Each number is 50 + 10 x the weight over its row's rms, rounded and kept within 0 to 99. Layers, rows and columns count from 0. The size before them is the row's rms in percent of the matrix's.

# layer 17 attention query, 256x256, rms 0.0357, rows 151-205, columns 0-63
110:64 51 37 65 47 56 44 52 54 54 47 39 52 49 58 68 51 47 66 55 32 42 70 44 59 38 55 51 40 57 38 63 53 53 49 46 52 59 68 53 48 54 40 65 41 49 46 45 50 59 48 59 37 55 61 51 46 40 55 61 64 46 60 49
100:51 60 44 43 64 53 42 38 48 46 45 49 62 58 47 37 58 50 48 36 52 43 51 59 40 56 55 37 41 44 65 42 70 42 66 51 40 49 57 76 46 60 37 35 59 31 26 42 54 51 45 49 50 72 40 42 51 44 36 51 44 42 43 37
115:54 55 43 51 42 48 54 64 50 53 56 57 37 40 55 66 44 51 37 35 60 43 52 62 54 51 49 60 42 40 42 41 49 48 36 44 30 50 53 50 46 41 40 40 58 45 52 46 39 63 56 50 51 53 49 50 55 38 51 66 56 48 68 38
107:41 44 54 53 70 51 60 49 60 44 52 43 49 43 64 55 60 61 45 52 48 40 62 50 32 46 50 40 58 55 51 50 43 55 40 61 41 44 74 48 50 70 42 43 47 50 63 59 41 38 49 43 41 58 43 53 50 42 41 35 48 33 50 50
105:49 48 47 49 48 48 42 63 45 55 65 51 67 60 44 52 57 37 54 40 45 56 24 44 57 54 48 65 51 50 80 61 52 56 42 53 42 66 41 42 46 49 76 53 40 44 69 58 50 40 41 46 45 61 55 58 43 51 20 53 38 39 32 64
106:55 61 61 70 53 52 53 65 32 51 35 59 33 51 62 50 44 51 23 64 44 55 63 52 36 35 38 63 68 60 64 42 47 47 62 57 49 54 60 41 36 48 59 65 25 55 52 55 61 47 61 52 41 51 48 58 53 41 51 62 45 54 55 46
107:46 40 53 42 42 50 36 63 62 46 33 42 58 49 53 51 55 46 57 53 59 67 56 48 57 59 32 81 71 31 53 45 43 36 44 46 58 54 61 37 52 50 58 61 40 49 40 53 54 52 52 43 46 45 43 26 45 55 45 44 59 54 65 39
101:58 42 48 46 56 48 39 61 59 40 45 72 60 39 64 46 63 49 59 46 52 48 53 39 75 53 24 54 38 57 47 50 67 43 50 46 50 56 56 42 62 53 50 45 44 58 54 49 60 44 43 23 67 36 54 38 49 65 42 49 40 59 57 48
090:63 44 54 55 57 44 39 45 67 44 57 54 34 45 74 72 67 64 46 54 58 41 60 50 56 31 44 37 39 34 40 54 49 42 47 53 50 36 47 60 64 31 36 35 51 56 47 57 51 54 44 49 56 53 58 65 46 38 53 47 39 36 68 74
110:46 65 44 54 28 46 50 49 56 52 51 63 37 57 53 56 45 46 54 66 50 61 44 62 57 67 72 57 64 56 61 64 40 65 63 69 63 51 45 43 56 58 27 53 57 60 64 59 55 51 37 57 52 35 64 57 44 48 49 24 54 66 33 53
096:32 52 79 51 51 39 63 48 46 63 51 45 48 52 49 61 33 51 36 40 58 37 51 54 52 69 40 45 56 50 48 55 49 53 36 40 64 42 48 49 67 43 76 42 58 73 32 27 55 64 42 60 56 47 51 53 42 61 52 66 35 58 65 38
103:59 50 63 56 46 54 50 47 49 64 51 52 73 38 41 47 50 60 45 52 47 55 47 57 64 41 50 63 32 45 70 60 40 65 55 67 35 26 52 46 45 52 51 37 44 51 54 59 49 54 44 35 62 49 57 29 43 54 33 46 52 59 48 69
107:54 68 59 46 47 53 46 54 64 43 67 41 61 45 45 52 53 43 55 58 34 50 48 55 42 50 66 61 42 53 50 55 43 46 51 62 45 36 57 59 63 58 50 46 51 49 45 54 61 42 39 56 38 54 41 46 63 56 52 56 56 67 64 52
109:62 55 47 58 47 48 38 39 63 42 31 31 38 54 46 57 49 49 57 46 43 48 58 44 46 58 39 54 49 44 49 57 63 49 55 49 60 49 56 27 32 50 53 33 49 55 56 46 30 72 42 60 40 38 43 37 62 62 43 56 40 45 50 50
106:59 54 54 39 50 31 56 39 48 60 43 56 56 40 59 52 52 37 51 55 48 55 50 51 52 44 54 44 27 49 55 49 51 45 16 69 47 53 44 54 52 53 35 40 56 41 36 49 56 48 51 53 58 53 39 56 61 63 46 53 50 55 43 64
105:35 51 50 59 67 47 67 44 42 44 63 31 52 53 49 47 43 41 45 51 55 45 69 57 67 46 52 50 49 58 59 36 45 54 59 67 45 33 54 54 39 45 61 49 46 65 56 49 45 69 29 51 31 57 54 59 50 41 56 62 47 57 55 60
107:56 69 48 56 46 57 47 51 27 52 53 36 49 49 40 81 49 58 48 34 63 55 58 64 48 37 64 34 54 47 44 45 52 32 45 41 48 62 64 31 55 45 36 52 60 44 43 68 51 45 50 59 43 56 42 44 42 56 46 62 47 41 50 55
101:37 41 56 55 59 51 53 61 64 57 32 67 47 54 43 29 64 42 45 60 58 59 41 59 47 41 40 46 50 37 46 56 49 35 49 38 63 63 64 50 43 45 64 56 50 59 48 56 38 62 38 55 48 56 72 69 47 53 62 40 22 43 43 48
108:28 54 48 49 68 27 49 59 57 37 55 37 49 53 60 46 61 62 38 47 45 40 63 39 40 40 35 45 66 65 54 63 46 71 45 47 40 47 42 43 36 52 57 44 56 51 65 44 47 54 54 56 63 63 40 51 55 33 59 30 37 40 34 51
114:51 41 63 45 78 50 61 54 34 58 49 49 47 52 46 54 47 50 44 51 53 47 51 27 35 54 54 48 42 50 50 40 56 52 27 49 37 47 58 55 53 47 53 61 49 54 60 53 37 48 48 41 51 46 64 59 42 52 62 38 55 48 81 52
111:68 58 63 42 52 59 31 35 69 59 60 52 62 55 59 50 34 58 60 34 45 51 40 52 55 48 40 61 56 54 67 46 54 46 41 27 51 42 56 44 47 46 42 58 29 56 46 47 52 42 30 47 51 45 49 52 48 43 57 70 49 51 55 61
112:43 47 39 38 45 60 58 66 64 66 58 55 41 52 55 39 43 36 56 53 43 48 49 42 44 51 54 53 54 50 34 41 29 66 67 27 55 67 48 47 52 56 45 60 39 59 44 63 38 57 58 41 47 39 44 39 51 56 41 32 48 73 57 47
101:44 48 62 53 52 61 55 64 54 45 51 45 44 47 41 65 56 48 50 49 71 57 61 45 47 54 56 50 47 40 41 56 48 32 39 47 54 45 66 46 42 46 63 37 62 54 60 53 36 65 53 38 30 55 54 33 69 47 50 67 47 61 60 50
101:49 61 45 47 32 39 57 41 63 35 40 72 50 61 45 60 52 49 31 45 44 63 36 54 44 38 38 56 43 60 51 39 45 45 42 52 47 74 62 40 59 47 51 41 44 49 58 44 51 50 44 58 63 55 45 47 46 67 59 52 48 41 56 44
111:45 31 55 46 57 57 54 35 50 55 55 48 54 45 58 49 44 39 44 52 62 46 40 46 63 62 58 33 37 39 35 34 42 65 50 47 37 46 46 41 57 56 45 62 53 53 51 64 40 59 62 48 43 35 41 52 62 56 47 42 63 57 40 55
115:43 43 44 55 55 57 54 40 42 57 46 42 59 61 42 57 44 44 64 28 41 59 51 31 41 41 38 38 51 52 42 36 68 58 50 33 44 57 46 53 34 27 66 29 55 44 45 32 44 37 60 52 46 59 69 61 51 56 47 57 79 41 47 53
110:59 38 37 47 37 60 38 61 59 65 57 61 59 50 45 45 51 60 52 46 46 48 66 59 57 61 36 33 38 63 56 60 59 47 43 54 41 65 44 56 47 58 52 57 50 45 32 48 49 37 40 51 53 59 49 41 55 46 52 36 48 57 35 35
113:52 30 32 51 73 49 51 56 52 39 50 64 45 39 55 51 50 54 46 63 67 46 46 62 53 55 59 40 32 50 34 40 39 51 50 51 49 59 65 47 51 39 43 40 51 42 59 48 55 55 38 53 36 52 46 40 43 43 36 34 29 40 52 38
106:59 56 29 40 57 48 42 51 54 53 47 32 45 29 68 42 51 60 36 60 47 47 49 57 42 44 46 51 53 50 46 43 46 48 57 45 62 55 53 49 62 39 61 54 59 66 51 37 49 44 49 46 60 57 72 53 46 44 43 45 62 53 51 65
109:52 55 51 68 49 54 43 49 45 43 41 62 60 54 60 46 64 49 46 42 47 75 37 62 53 51 47 53 47 55 40 64 69 47 53 55 48 49 63 37 43 56 50 47 53 47 53 59 51 66 45 78 40 46 70 33 46 48 47 64 49 58 56 59
106:37 41 57 54 53 40 34 61 60 58 38 44 49 62 63 52 41 41 56 40 60 48 43 53 46 59 53 41 40 44 50 49 43 51 28 59 54 59 61 68 37 52 52 57 49 53 66 51 67 57 61 27 55 47 49 51 35 51 43 54 55 47 65 42
098:43 29 61 47 58 68 54 73 56 60 48 41 43 40 47 49 49 46 53 51 42 46 46 51 45 56 59 66 47 54 47 49 35 37 62 52 48 50 53 22 54 50 56 57 36 34 42 41 39 56 42 46 38 64 61 57 47 56 48 63 41 62 58 59
103:60 52 49 52 40 57 50 39 49 43 44 62 46 47 48 44 37 61 72 61 37 58 38 55 33 43 65 43 37 37 42 52 50 57 33 45 78 43 44 49 55 34 72 51 33 46 65 49 50 53 44 53 68 31 61 35 53 34 42 61 60 43 55 64
108:44 64 60 53 73 40 55 47 61 58 36 55 33 56 45 41 42 49 39 44 39 47 74 43 60 59 19 42 47 50 51 36 51 57 63 45 67 37 48 51 51 43 46 67 32 55 60 41 50 47 57 52 63 45 55 33 58 67 68 58 47 51 57 54
114:52 47 44 55 42 39 39 39 36 53 46 51 51 57 50 64 40 49 56 54 37 55 71 44 51 72 55 53 56 55 50 58 52 59 44 58 44 49 53 56 43 44 58 56 47 36 63 47 68 59 41 42 46 47 36 49 55 51 51 27 55 57 53 55
108:43 48 66 55 47 65 46 51 56 56 53 51 38 57 50 51 49 48 46 62 28 46 54 39 47 43 43 49 51 70 56 53 49 23 46 29 53 57 52 53 55 62 43 51 58 51 56 61 49 58 48 56 56 44 47 49 42 66 43 52 53 43 59 51
108:52 61 42 43 62 30 40 53 38 42 64 60 52 59 30 42 64 47 56 69 54 58 50 56 48 58 61 57 42 45 53 47 57 46 66 75 39 38 44 42 36 55 56 43 41 64 38 40 55 40 44 45 24 55 41 37 78 40 25 48 48 36 58 34
098:66 66 51 53 61 45 49 50 55 58 39 44 54 53 51 55 60 62 41 40 56 46 35 40 45 37 66 41 39 46 50 51 58 51 45 25 52 46 37 56 33 44 42 38 27 66 55 28 49 57 44 40 26 41 38 59 59 42 47 38 54 38 40 45
106:43 72 53 45 34 38 47 46 60 63 46 42 57 57 72 50 37 39 55 63 45 45 54 64 45 49 39 40 48 45 47 60 37 52 64 34 51 45 59 37 44 42 47 44 55 72 56 43 41 35 48 66 53 50 43 66 53 45 69 42 57 55 51 48
120:54 63 61 58 34 65 60 56 70 42 52 52 39 47 58 47 53 49 61 59 43 52 56 46 69 53 52 57 53 42 46 50 59 48 54 54 53 52 29 56 58 35 57 32 50 35 28 38 56 58 49 45 48 65 45 50 67 52 47 57 41 56 56 40
112:54 51 32 47 46 46 56 44 44 52 55 45 39 67 59 50 43 44 44 64 48 53 53 61 49 44 53 49 52 49 42 54 42 52 59 39 46 47 51 52 60 54 41 77 37 63 29 52 74 40 43 67 50 49 48 33 61 46 64 49 45 64 73 39
066:52 78 56 61 41 30 59 53 60 48 48 49 50 77 53 46 39 49 63 46 48 53 31 50 54 55 74 41 42 59 64 58 37 49 41 51 49 57 33 66 59 59 55 68 54 64 46 56 55 41 40 38 48 40 74 57 57 43 45 68 32 52 68 46
073:39 32 46 37 47 43 43 54 23 45 56 54 54 45 66 52 60 60 54 61 38 41 36 23 41 55 41 50 51 46 60 46 63 51 58 51 44 47 44 42 39 50 66 38 44 68 59 44 54 53 65 45 42 50 49 64 46 33 32 31 37 52 45 44
071:61 44 24 42 31 50 56 36 49 39 49 51 65 42 41 53 39 65 41 71 43 43 30 54 66 45 25 49 47 64 43 47 59 53 56 64 50 50 48 51 55 48 49 41 47 36 44 43 50 43 48 56 52 48 60 47 48 69 60 51 47 51 44 69
074:43 53 43 37 60 45 55 58 49 55 40 51 59 50 55 54 48 58 64 37 35 45 42 41 61 40 34 48 55 46 47 52 53 45 44 66 43 73 45 64 55 68 63 59 45 45 45 67 50 46 60 65 47 47 60 53 38 62 48 54 39 35 64 59
070:50 57 53 53 50 51 26 49 62 61 63 33 43 54 40 56 32 40 57 46 36 51 52 47 32 35 70 60 69 41 49 36 49 56 49 56 58 53 57 41 53 34 54 33 56 46 52 56 48 61 57 31 51 52 52 51 43 45 29 60 66 44 48 27
075:54 52 57 34 33 53 38 57 51 56 64 60 40 59 41 54 43 50 49 53 67 71 57 54 58 50 61 35 44 58 55 49 42 44 45 60 63 73 39 46 50 49 50 50 48 41 67 53 41 48 49 50 37 47 44 43 60 67 48 64 57 42 49 41
079:42 77 56 67 59 67 57 52 63 43 63 66 57 47 45 55 52 35 55 49 53 53 34 57 65 45 64 36 44 49 29 58 48 45 35 49 35 59 44 45 39 66 47 56 46 36 54 58 43 66 62 57 51 44 41 35 40 48 47 63 43 57 49 50
079:44 49 52 55 45 73 51 51 45 39 50 68 41 41 42 36 61 44 30 54 40 57 57 54 48 49 69 49 35 52 45 44 54 53 41 41 66 59 48 54 33 44 43 44 58 49 66 55 51 53 66 49 51 34 40 52 57 43 55 26 45 47 52 42
072:47 38 65 57 63 36 56 53 37 50 63 57 32 49 46 38 37 38 47 40 69 48 63 45 48 61 49 35 60 44 39 56 42 51 56 29 48 41 52 46 45 42 28 50 45 42 55 55 40 46 56 51 49 47 53 63 57 53 60 54 53 62 44 43
082:40 55 45 39 57 45 71 49 36 46 58 66 55 56 36 55 56 62 50 48 50 52 68 39 55 53 46 50 39 60 56 42 63 29 45 45 41 59 49 62 42 57 57 63 62 80 61 46 54 46 55 46 50 34 53 57 58 56 71 53 54 39 63 51
085:43 62 43 52 52 40 73 49 47 66 60 55 35 35 56 69 51 62 59 47 35 59 31 68 61 49 34 53 37 43 50 39 35 54 46 74 43 42 54 48 42 47 76 60 64 49 45 52 42 54 58 43 40 39 62 60 57 40 62 61 41 23 48 43
076:60 48 43 40 37 53 49 48 48 54 45 41 69 43 57 64 57 52 62 49 51 60 44 44 59 53 44 53 52 50 46 53 53 48 48 62 47 53 46 43 57 48 38 58 23 40 39 51 62 51 44 60 63 62 30 38 40 59 34 59 48 66 58 65
089:35 52 47 51 67 45 64 53 60 59 41 63 54 31 56 53 54 50 53 54 55 59 35 58 57 60 49 42 34 52 34 55 57 58 54 47 36 55 61 61 38 50 31 54 44 46 40 62 68 44 49 57 56 58 36 38 48 34 50 36 47 66 48 30
096:53 59 43 54 55 55 50 54 49 52 48 54 33 57 62 63 51 39 43 52 62 61 57 49 65 52 56 45 55 53 47 38 42 49 54 56 51 41 46 50 63 61 52 48 53 40 38 44 48 68 37 66 56 47 46 38 57 51 48 49 66 47 60 45
# layer 17 attention key, 256x256, rms 0.0358, rows 151-204, columns 0-63
105:42 60 52 47 65 51 64 32 49 42 54 47 36 48 49 62 41 42 63 59 47 40 46 51 60 48 30 64 53 37 82 38 39 44 54 56 46 59 62 34 43 42 42 52 42 48 46 44 39 63 52 50 52 57 44 43 57 46 36 28 54 40 67 61
107:47 41 57 44 68 32 39 45 54 53 54 22 66 37 63 57 39 61 29 49 48 43 50 39 58 58 45 63 66 50 44 52 45 66 53 47 45 47 57 45 55 38 46 29 52 52 56 44 39 57 59 52 44 47 46 56 60 69 63 55 48 58 52 40
112:51 46 47 37 36 62 54 47 31 58 58 62 59 43 40 38 51 46 66 55 52 51 51 58 60 54 45 50 58 66 62 33 40 46 52 67 48 69 58 35 36 49 59 72 48 71 47 52 48 55 54 45 35 38 57 50 33 53 52 43 52 41 62 45
105:62 57 54 42 51 43 48 51 40 48 44 57 50 49 44 74 56 66 57 49 55 58 41 29 59 58 46 52 43 40 57 46 41 45 66 48 44 56 54 46 55 71 56 45 56 57 48 46 38 52 46 32 39 41 59 53 50 52 55 63 66 40 34 26
107:58 32 50 51 43 49 55 50 38 39 38 32 48 54 62 42 52 48 61 48 39 44 41 38 46 62 49 59 46 55 52 56 53 55 60 46 72 52 48 70 50 62 52 50 46 51 41 51 63 35 56 51 35 57 41 42 41 56 40 55 46 61 61 62
109:45 51 62 43 28 53 47 43 38 49 36 78 62 52 51 35 42 26 50 56 52 62 51 42 57 44 59 41 53 50 44 46 48 61 39 55 45 59 40 43 47 51 55 45 47 57 57 42 52 40 56 53 51 27 64 57 59 43 50 56 45 52 73 58
102:38 55 71 50 74 32 52 40 39 51 40 53 47 70 58 49 41 44 40 66 51 43 40 62 41 46 45 55 48 44 47 44 41 60 50 34 48 53 44 39 51 74 44 45 40 52 56 56 53 37 55 43 52 50 63 53 49 46 52 49 49 53 45 37
100:57 67 43 47 75 34 44 42 61 40 54 50 42 51 60 43 53 42 51 56 63 57 43 40 43 39 31 61 55 46 40 61 57 53 43 40 19 38 44 51 61 54 48 52 38 46 64 47 58 45 56 51 65 68 41 44 37 32 66 49 48 63 54 39
097:52 51 57 44 37 29 27 65 51 53 48 55 61 48 28 47 49 59 39 58 42 55 42 48 65 56 52 48 55 59 31 53 49 54 44 19 58 46 63 56 53 50 53 53 53 61 45 57 50 47 66 22 54 50 49 57 61 48 38 48 67 47 24 47
108:64 55 59 46 48 49 42 34 57 50 48 33 73 45 48 61 61 60 49 34 32 63 52 35 33 53 55 44 38 53 37 64 59 33 44 56 57 37 48 52 67 44 48 32 27 54 44 44 37 42 62 31 41 49 67 42 62 47 61 50 58 52 41 37
105:48 43 46 53 39 56 39 42 41 35 68 50 67 52 46 43 44 59 74 28 39 47 45 43 52 42 57 54 51 54 52 45 58 45 43 50 44 52 49 41 52 54 58 52 55 60 56 44 30 57 47 43 52 60 50 49 36 38 53 44 43 50 27 40
108:37 45 53 36 50 41 39 32 62 42 43 33 53 68 61 63 58 67 49 55 54 40 36 29 40 65 43 60 59 46 49 61 46 35 39 58 59 38 51 57 54 54 47 52 67 49 49 34 53 65 62 38 54 36 52 30 50 53 56 56 40 48 71 59
100:41 62 49 49 51 54 68 56 66 35 56 44 56 51 47 45 44 61 42 43 44 61 58 53 75 50 60 49 56 55 49 49 58 51 57 38 56 61 37 55 57 40 47 40 63 53 31 38 33 22 39 60 62 53 42 39 54 38 43 40 53 49 59 63
100:28 50 55 51 47 54 72 46 41 49 52 53 50 63 54 52 49 67 49 57 61 57 37 65 70 59 39 52 50 60 51 65 61 45 35 53 56 42 66 45 54 44 48 55 68 51 54 41 44 47 42 57 40 64 59 40 53 46 27 53 22 41 46 57
104:52 53 56 56 59 74 32 42 70 48 35 33 61 51 39 43 27 52 42 47 52 27 61 56 59 46 35 57 59 63 51 59 56 51 61 47 41 52 47 47 62 56 49 48 34 37 65 26 35 56 50 51 47 71 44 43 46 48 43 60 52 56 68 62
118:61 44 61 40 46 66 47 47 47 65 53 38 58 48 41 57 57 60 56 69 50 52 45 47 37 61 49 49 46 59 37 36 41 51 51 54 35 22 44 50 64 55 39 60 54 59 39 43 50 53 46 36 50 40 58 49 50 44 56 54 42 46 37 52
105:54 39 47 46 65 62 48 48 54 55 48 45 44 38 53 40 47 52 33 48 57 51 50 66 41 43 58 39 41 54 33 44 54 62 53 40 59 49 50 49 33 46 65 83 46 47 44 50 56 54 60 69 39 39 37 37 36 33 42 70 41 50 64 45
131:52 38 52 60 54 53 54 46 45 56 33 65 30 64 60 47 54 31 48 54 69 67 44 44 40 52 50 60 45 54 33 45 38 60 40 45 48 66 43 63 34 65 58 58 31 49 49 43 42 45 42 60 53 33 44 37 36 56 47 33 62 54 78 52
099:50 50 80 62 50 58 43 54 32 65 34 53 70 70 56 44 30 45 49 22 34 63 65 43 67 50 41 36 57 53 69 60 44 60 56 50 40 36 46 38 58 42 49 47 42 63 49 46 52 48 53 39 45 49 59 72 35 56 45 40 55 49 64 27
115:50 43 45 37 57 52 37 62 38 50 54 44 54 49 34 41 47 35 48 43 56 50 45 33 31 59 44 56 71 55 56 46 56 44 43 55 51 59 64 31 56 64 45 51 59 32 55 51 34 75 54 46 49 32 54 53 24 55 63 41 61 50 64 45
107:63 53 54 47 55 53 40 45 57 62 44 36 48 57 47 61 39 40 56 57 56 36 49 33 45 36 50 47 41 49 42 59 54 43 56 53 49 30 44 59 36 38 30 53 45 44 52 49 46 66 51 62 64 44 63 50 59 64 34 43 41 50 48 58
120:48 73 54 64 56 49 41 56 60 67 50 39 46 46 33 45 63 56 48 57 45 35 41 55 62 41 50 43 54 44 17 68 65 49 33 43 56 52 62 34 57 48 62 61 51 37 45 40 62 61 44 58 47 50 65 46 68 47 26 70 35 43 56 51
098:44 33 46 56 53 50 64 50 45 53 25 54 36 31 62 36 54 47 49 50 50 62 48 45 41 66 56 50 33 58 36 45 45 57 41 70 31 64 57 41 50 42 41 55 50 35 44 46 45 58 72 63 29 45 50 51 38 66 59 56 48 42 60 51
108:73 43 44 60 31 36 46 45 61 51 45 43 72 49 65 55 48 47 60 43 38 27 45 54 56 50 74 61 58 52 55 47 51 48 57 47 51 66 59 64 56 49 32 56 68 48 66 65 66 37 48 63 53 52 49 56 41 64 41 62 51 62 20 48
106:39 50 52 48 56 25 42 54 44 45 67 54 54 52 56 48 58 52 55 65 49 26 48 60 46 66 49 64 43 61 46 43 62 50 41 48 47 47 62 44 62 54 36 60 60 55 65 47 66 46 38 45 53 48 62 34 59 54 50 64 66 54 46 53
115:70 41 49 58 44 62 59 50 30 60 55 41 44 57 56 53 72 63 55 51 55 64 67 38 32 54 57 47 42 32 57 40 45 54 55 56 54 47 43 46 62 51 49 34 42 40 50 46 76 54 44 52 61 48 69 60 67 53 56 47 77 64 60 34
104:58 57 60 39 47 61 51 58 42 57 56 64 53 59 46 63 49 49 51 49 44 63 46 67 61 55 74 29 29 51 38 49 42 54 55 52 66 51 42 42 52 44 46 36 57 52 45 53 57 42 47 43 48 52 55 60 69 52 48 57 78 65 45 50
112:25 34 56 39 70 55 48 52 63 41 64 41 45 35 48 62 63 42 34 52 63 43 39 43 69 56 43 46 53 52 35 62 49 42 42 47 34 30 37 51 59 64 50 46 54 57 42 63 40 58 54 66 25 43 25 43 71 53 57 44 54 36 49 35
101:36 51 60 36 44 49 41 69 61 55 54 55 50 40 49 57 50 52 56 43 40 62 53 38 55 44 57 73 50 41 54 49 60 62 52 42 48 46 54 34 45 41 37 42 42 43 28 58 47 56 43 53 48 61 62 58 64 46 45 49 64 60 33 52
110:59 41 33 75 52 53 61 75 51 44 38 50 56 47 55 47 40 47 60 57 44 59 64 54 48 28 61 50 44 38 56 55 55 48 55 60 51 47 46 60 41 56 45 35 49 53 43 42 49 54 58 51 41 61 65 43 67 51 58 83 46 55 38 41
108:67 67 35 61 44 42 41 48 46 49 51 49 63 55 39 52 52 31 52 42 49 53 42 60 39 40 41 52 45 47 56 49 42 43 39 57 54 47 47 55 44 45 59 48 62 25 53 52 52 60 31 45 51 52 52 50 43 55 51 52 30 66 45 51
095:49 42 35 44 50 55 57 49 54 62 79 55 64 41 43 34 49 52 63 48 45 58 52 50 43 61 70 51 63 66 51 65 58 50 46 57 46 65 35 41 50 54 38 69 43 50 50 42 76 54 39 54 45 47 40 58 58 44 50 56 71 42 73 52
106:64 55 35 66 51 63 55 43 49 77 62 48 39 53 56 26 37 60 54 62 62 58 56 54 51 50 43 62 47 60 57 51 60 49 48 25 58 55 51 51 45 50 66 61 35 46 62 58 61 60 39 37 45 50 65 55 51 46 46 50 41 47 46 52
104:37 37 43 45 52 49 53 33 59 48 37 72 55 53 33 44 61 42 53 60 59 49 51 54 46 45 44 48 60 45 43 48 39 46 34 72 50 39 41 28 62 49 56 39 64 46 53 46 66 62 52 57 52 49 69 56 43 47 55 43 33 43 54 60
118:44 66 50 61 36 35 37 51 44 50 43 46 47 70 50 44 53 39 42 54 49 39 40 52 43 57 52 40 48 57 51 20 38 50 43 37 40 58 35 60 43 53 49 64 52 54 42 53 55 37 31 33 53 72 34 53 52 36 42 35 40 45 43 50
108:54 66 50 47 49 45 55 48 50 60 48 41 54 47 56 52 58 46 62 52 60 49 45 45 47 41 43 38 64 47 49 30 32 31 54 43 55 40 51 50 63 56 53 49 44 26 57 55 53 61 34 53 56 52 47 50 46 54 53 67 49 49 64 59
107:51 54 45 31 81 54 36 53 60 52 52 39 61 61 38 42 31 44 60 42 53 61 42 57 64 43 54 56 43 60 58 64 59 34 43 36 39 42 44 43 48 58 58 40 46 36 55 53 61 63 53 53 24 40 37 55 68 51 46 55 66 30 62 48
100:62 30 56 38 39 39 56 55 48 29 54 47 47 53 54 60 35 61 60 58 63 37 60 59 38 47 52 56 62 38 49 38 54 46 52 42 42 58 35 56 67 51 58 49 56 45 43 57 49 52 47 56 41 51 46 52 68 52 55 45 26 54 38 57
107:48 70 44 51 42 46 68 59 43 33 55 52 64 59 51 66 50 31 58 45 55 35 61 44 59 45 65 58 49 40 59 66 61 58 65 54 37 30 45 46 60 31 45 36 51 52 45 43 51 48 51 65 73 65 52 58 59 56 45 36 43 40 48 43
125:43 46 65 39 52 63 61 52 60 42 61 63 39 49 44 46 44 55 75 49 48 50 46 64 76 54 57 48 55 37 46 59 47 52 42 50 62 53 53 46 60 60 46 56 47 57 43 63 54 40 52 52 53 49 49 53 56 61 44 40 47 58 40 53
112:50 46 29 47 50 53 53 51 71 56 56 49 51 64 33 52 53 49 49 41 53 51 45 47 48 54 49 50 45 35 34 56 51 44 58 28 43 39 51 63 45 47 44 55 55 69 29 29 68 35 33 48 54 58 55 42 48 43 34 61 65 44 40 61
075:62 49 51 55 44 53 48 64 50 52 52 58 36 49 39 37 45 47 33 35 48 41 54 64 55 29 43 34 60 54 54 41 56 62 44 42 50 36 65 53 28 41 59 55 56 48 38 38 39 43 48 55 62 42 41 55 48 32 45 41 41 66 62 47
067:60 45 62 79 59 46 39 53 64 46 61 54 37 57 40 60 53 62 55 51 58 59 69 54 65 68 53 50 59 45 59 63 41 52 33 58 55 54 34 51 44 64 52 42 38 66 66 54 49 54 57 37 43 53 47 23 46 50 53 64 48 47 39 67
070:48 41 40 52 47 36 63 35 53 46 56 60 40 73 62 42 45 57 61 53 57 52 50 46 61 64 59 46 49 55 66 47 35 39 60 44 56 68 58 26 47 62 37 51 47 49 48 74 55 32 45 34 51 46 60 43 44 41 44 61 54 62 40 44
069:45 52 41 44 44 38 63 69 36 49 46 53 55 60 53 53 49 52 34 64 59 63 47 51 53 46 62 45 55 42 55 45 35 35 61 62 51 40 67 45 45 63 43 62 35 54 49 49 49 58 60 56 48 18 57 30 56 33 48 56 55 73 56 59
075:48 42 45 57 41 50 62 60 47 58 48 62 57 52 45 50 40 58 46 53 53 50 46 54 51 53 46 59 62 47 23 51 57 48 42 36 38 59 54 47 63 35 48 45 52 42 50 67 58 68 56 38 55 50 42 40 65 81 54 56 48 47 47 44
081:53 42 54 44 46 65 54 38 41 51 50 42 57 57 55 52 47 42 56 48 36 39 48 54 54 35 41 56 52 55 43 35 25 60 55 56 50 49 36 48 41 50 58 30 50 38 37 37 28 67 43 61 54 52 51 56 62 38 50 50 40 61 54 54
080:54 48 42 54 63 45 65 63 47 55 44 45 24 59 45 28 39 47 57 45 45 44 57 46 46 41 40 38 68 52 61 40 46 40 40 55 41 63 45 57 44 34 63 48 60 60 45 38 40 48 46 52 66 52 51 53 61 39 50 43 61 49 73 60
072:67 61 56 71 44 51 52 43 46 46 46 55 26 42 45 45 54 40 49 43 46 51 64 55 47 33 54 51 58 51 45 29 36 68 54 47 40 65 47 55 48 20 47 61 39 46 44 55 34 46 48 61 65 49 57 65 54 66 39 42 56 48 51 15
077:53 53 47 40 49 53 60 54 56 54 29 60 45 45 47 52 65 44 48 48 41 53 49 49 47 51 62 40 33 55 60 42 52 59 36 79 51 31 46 43 64 61 34 67 35 73 53 49 59 42 48 43 26 38 47 43 45 62 46 37 52 34 63 67
086:42 42 63 36 59 54 49 33 46 37 51 46 43 59 47 52 45 40 68 56 55 62 33 64 61 40 38 51 51 47 46 44 34 56 57 55 36 39 61 32 37 34 44 65 41 40 48 39 39 61 38 40 54 28 40 39 31 42 31 27 44 56 48 57
081:38 51 54 47 62 85 48 45 48 63 54 58 46 38 51 45 34 49 43 53 35 41 47 45 60 61 77 39 55 63 27 37 39 49 36 58 37 59 57 36 47 57 61 61 37 63 52 55 48 37 34 58 48 71 49 40 43 41 29 54 38 66 51 59
085:39 54 65 42 53 47 27 62 61 41 72 50 61 42 44 49 38 63 36 49 56 44 44 51 55 65 52 57 54 55 35 59 55 50 57 17 48 59 52 56 67 64 54 38 57 43 55 54 59 41 61 53 53 59 40 49 53 65 63 55 32 51 38 38
080:45 47 48 55 62 52 45 46 61 40 37 49 38 45 53 47 52 37 44 39 72 30 61 47 58 55 48 56 29 55 68 52 54 54 68 50 36 58 51 53 47 61 59 35 50 52 42 47 44 51 64 46 68 35 55 44 57 55 48 44 60 50 65 48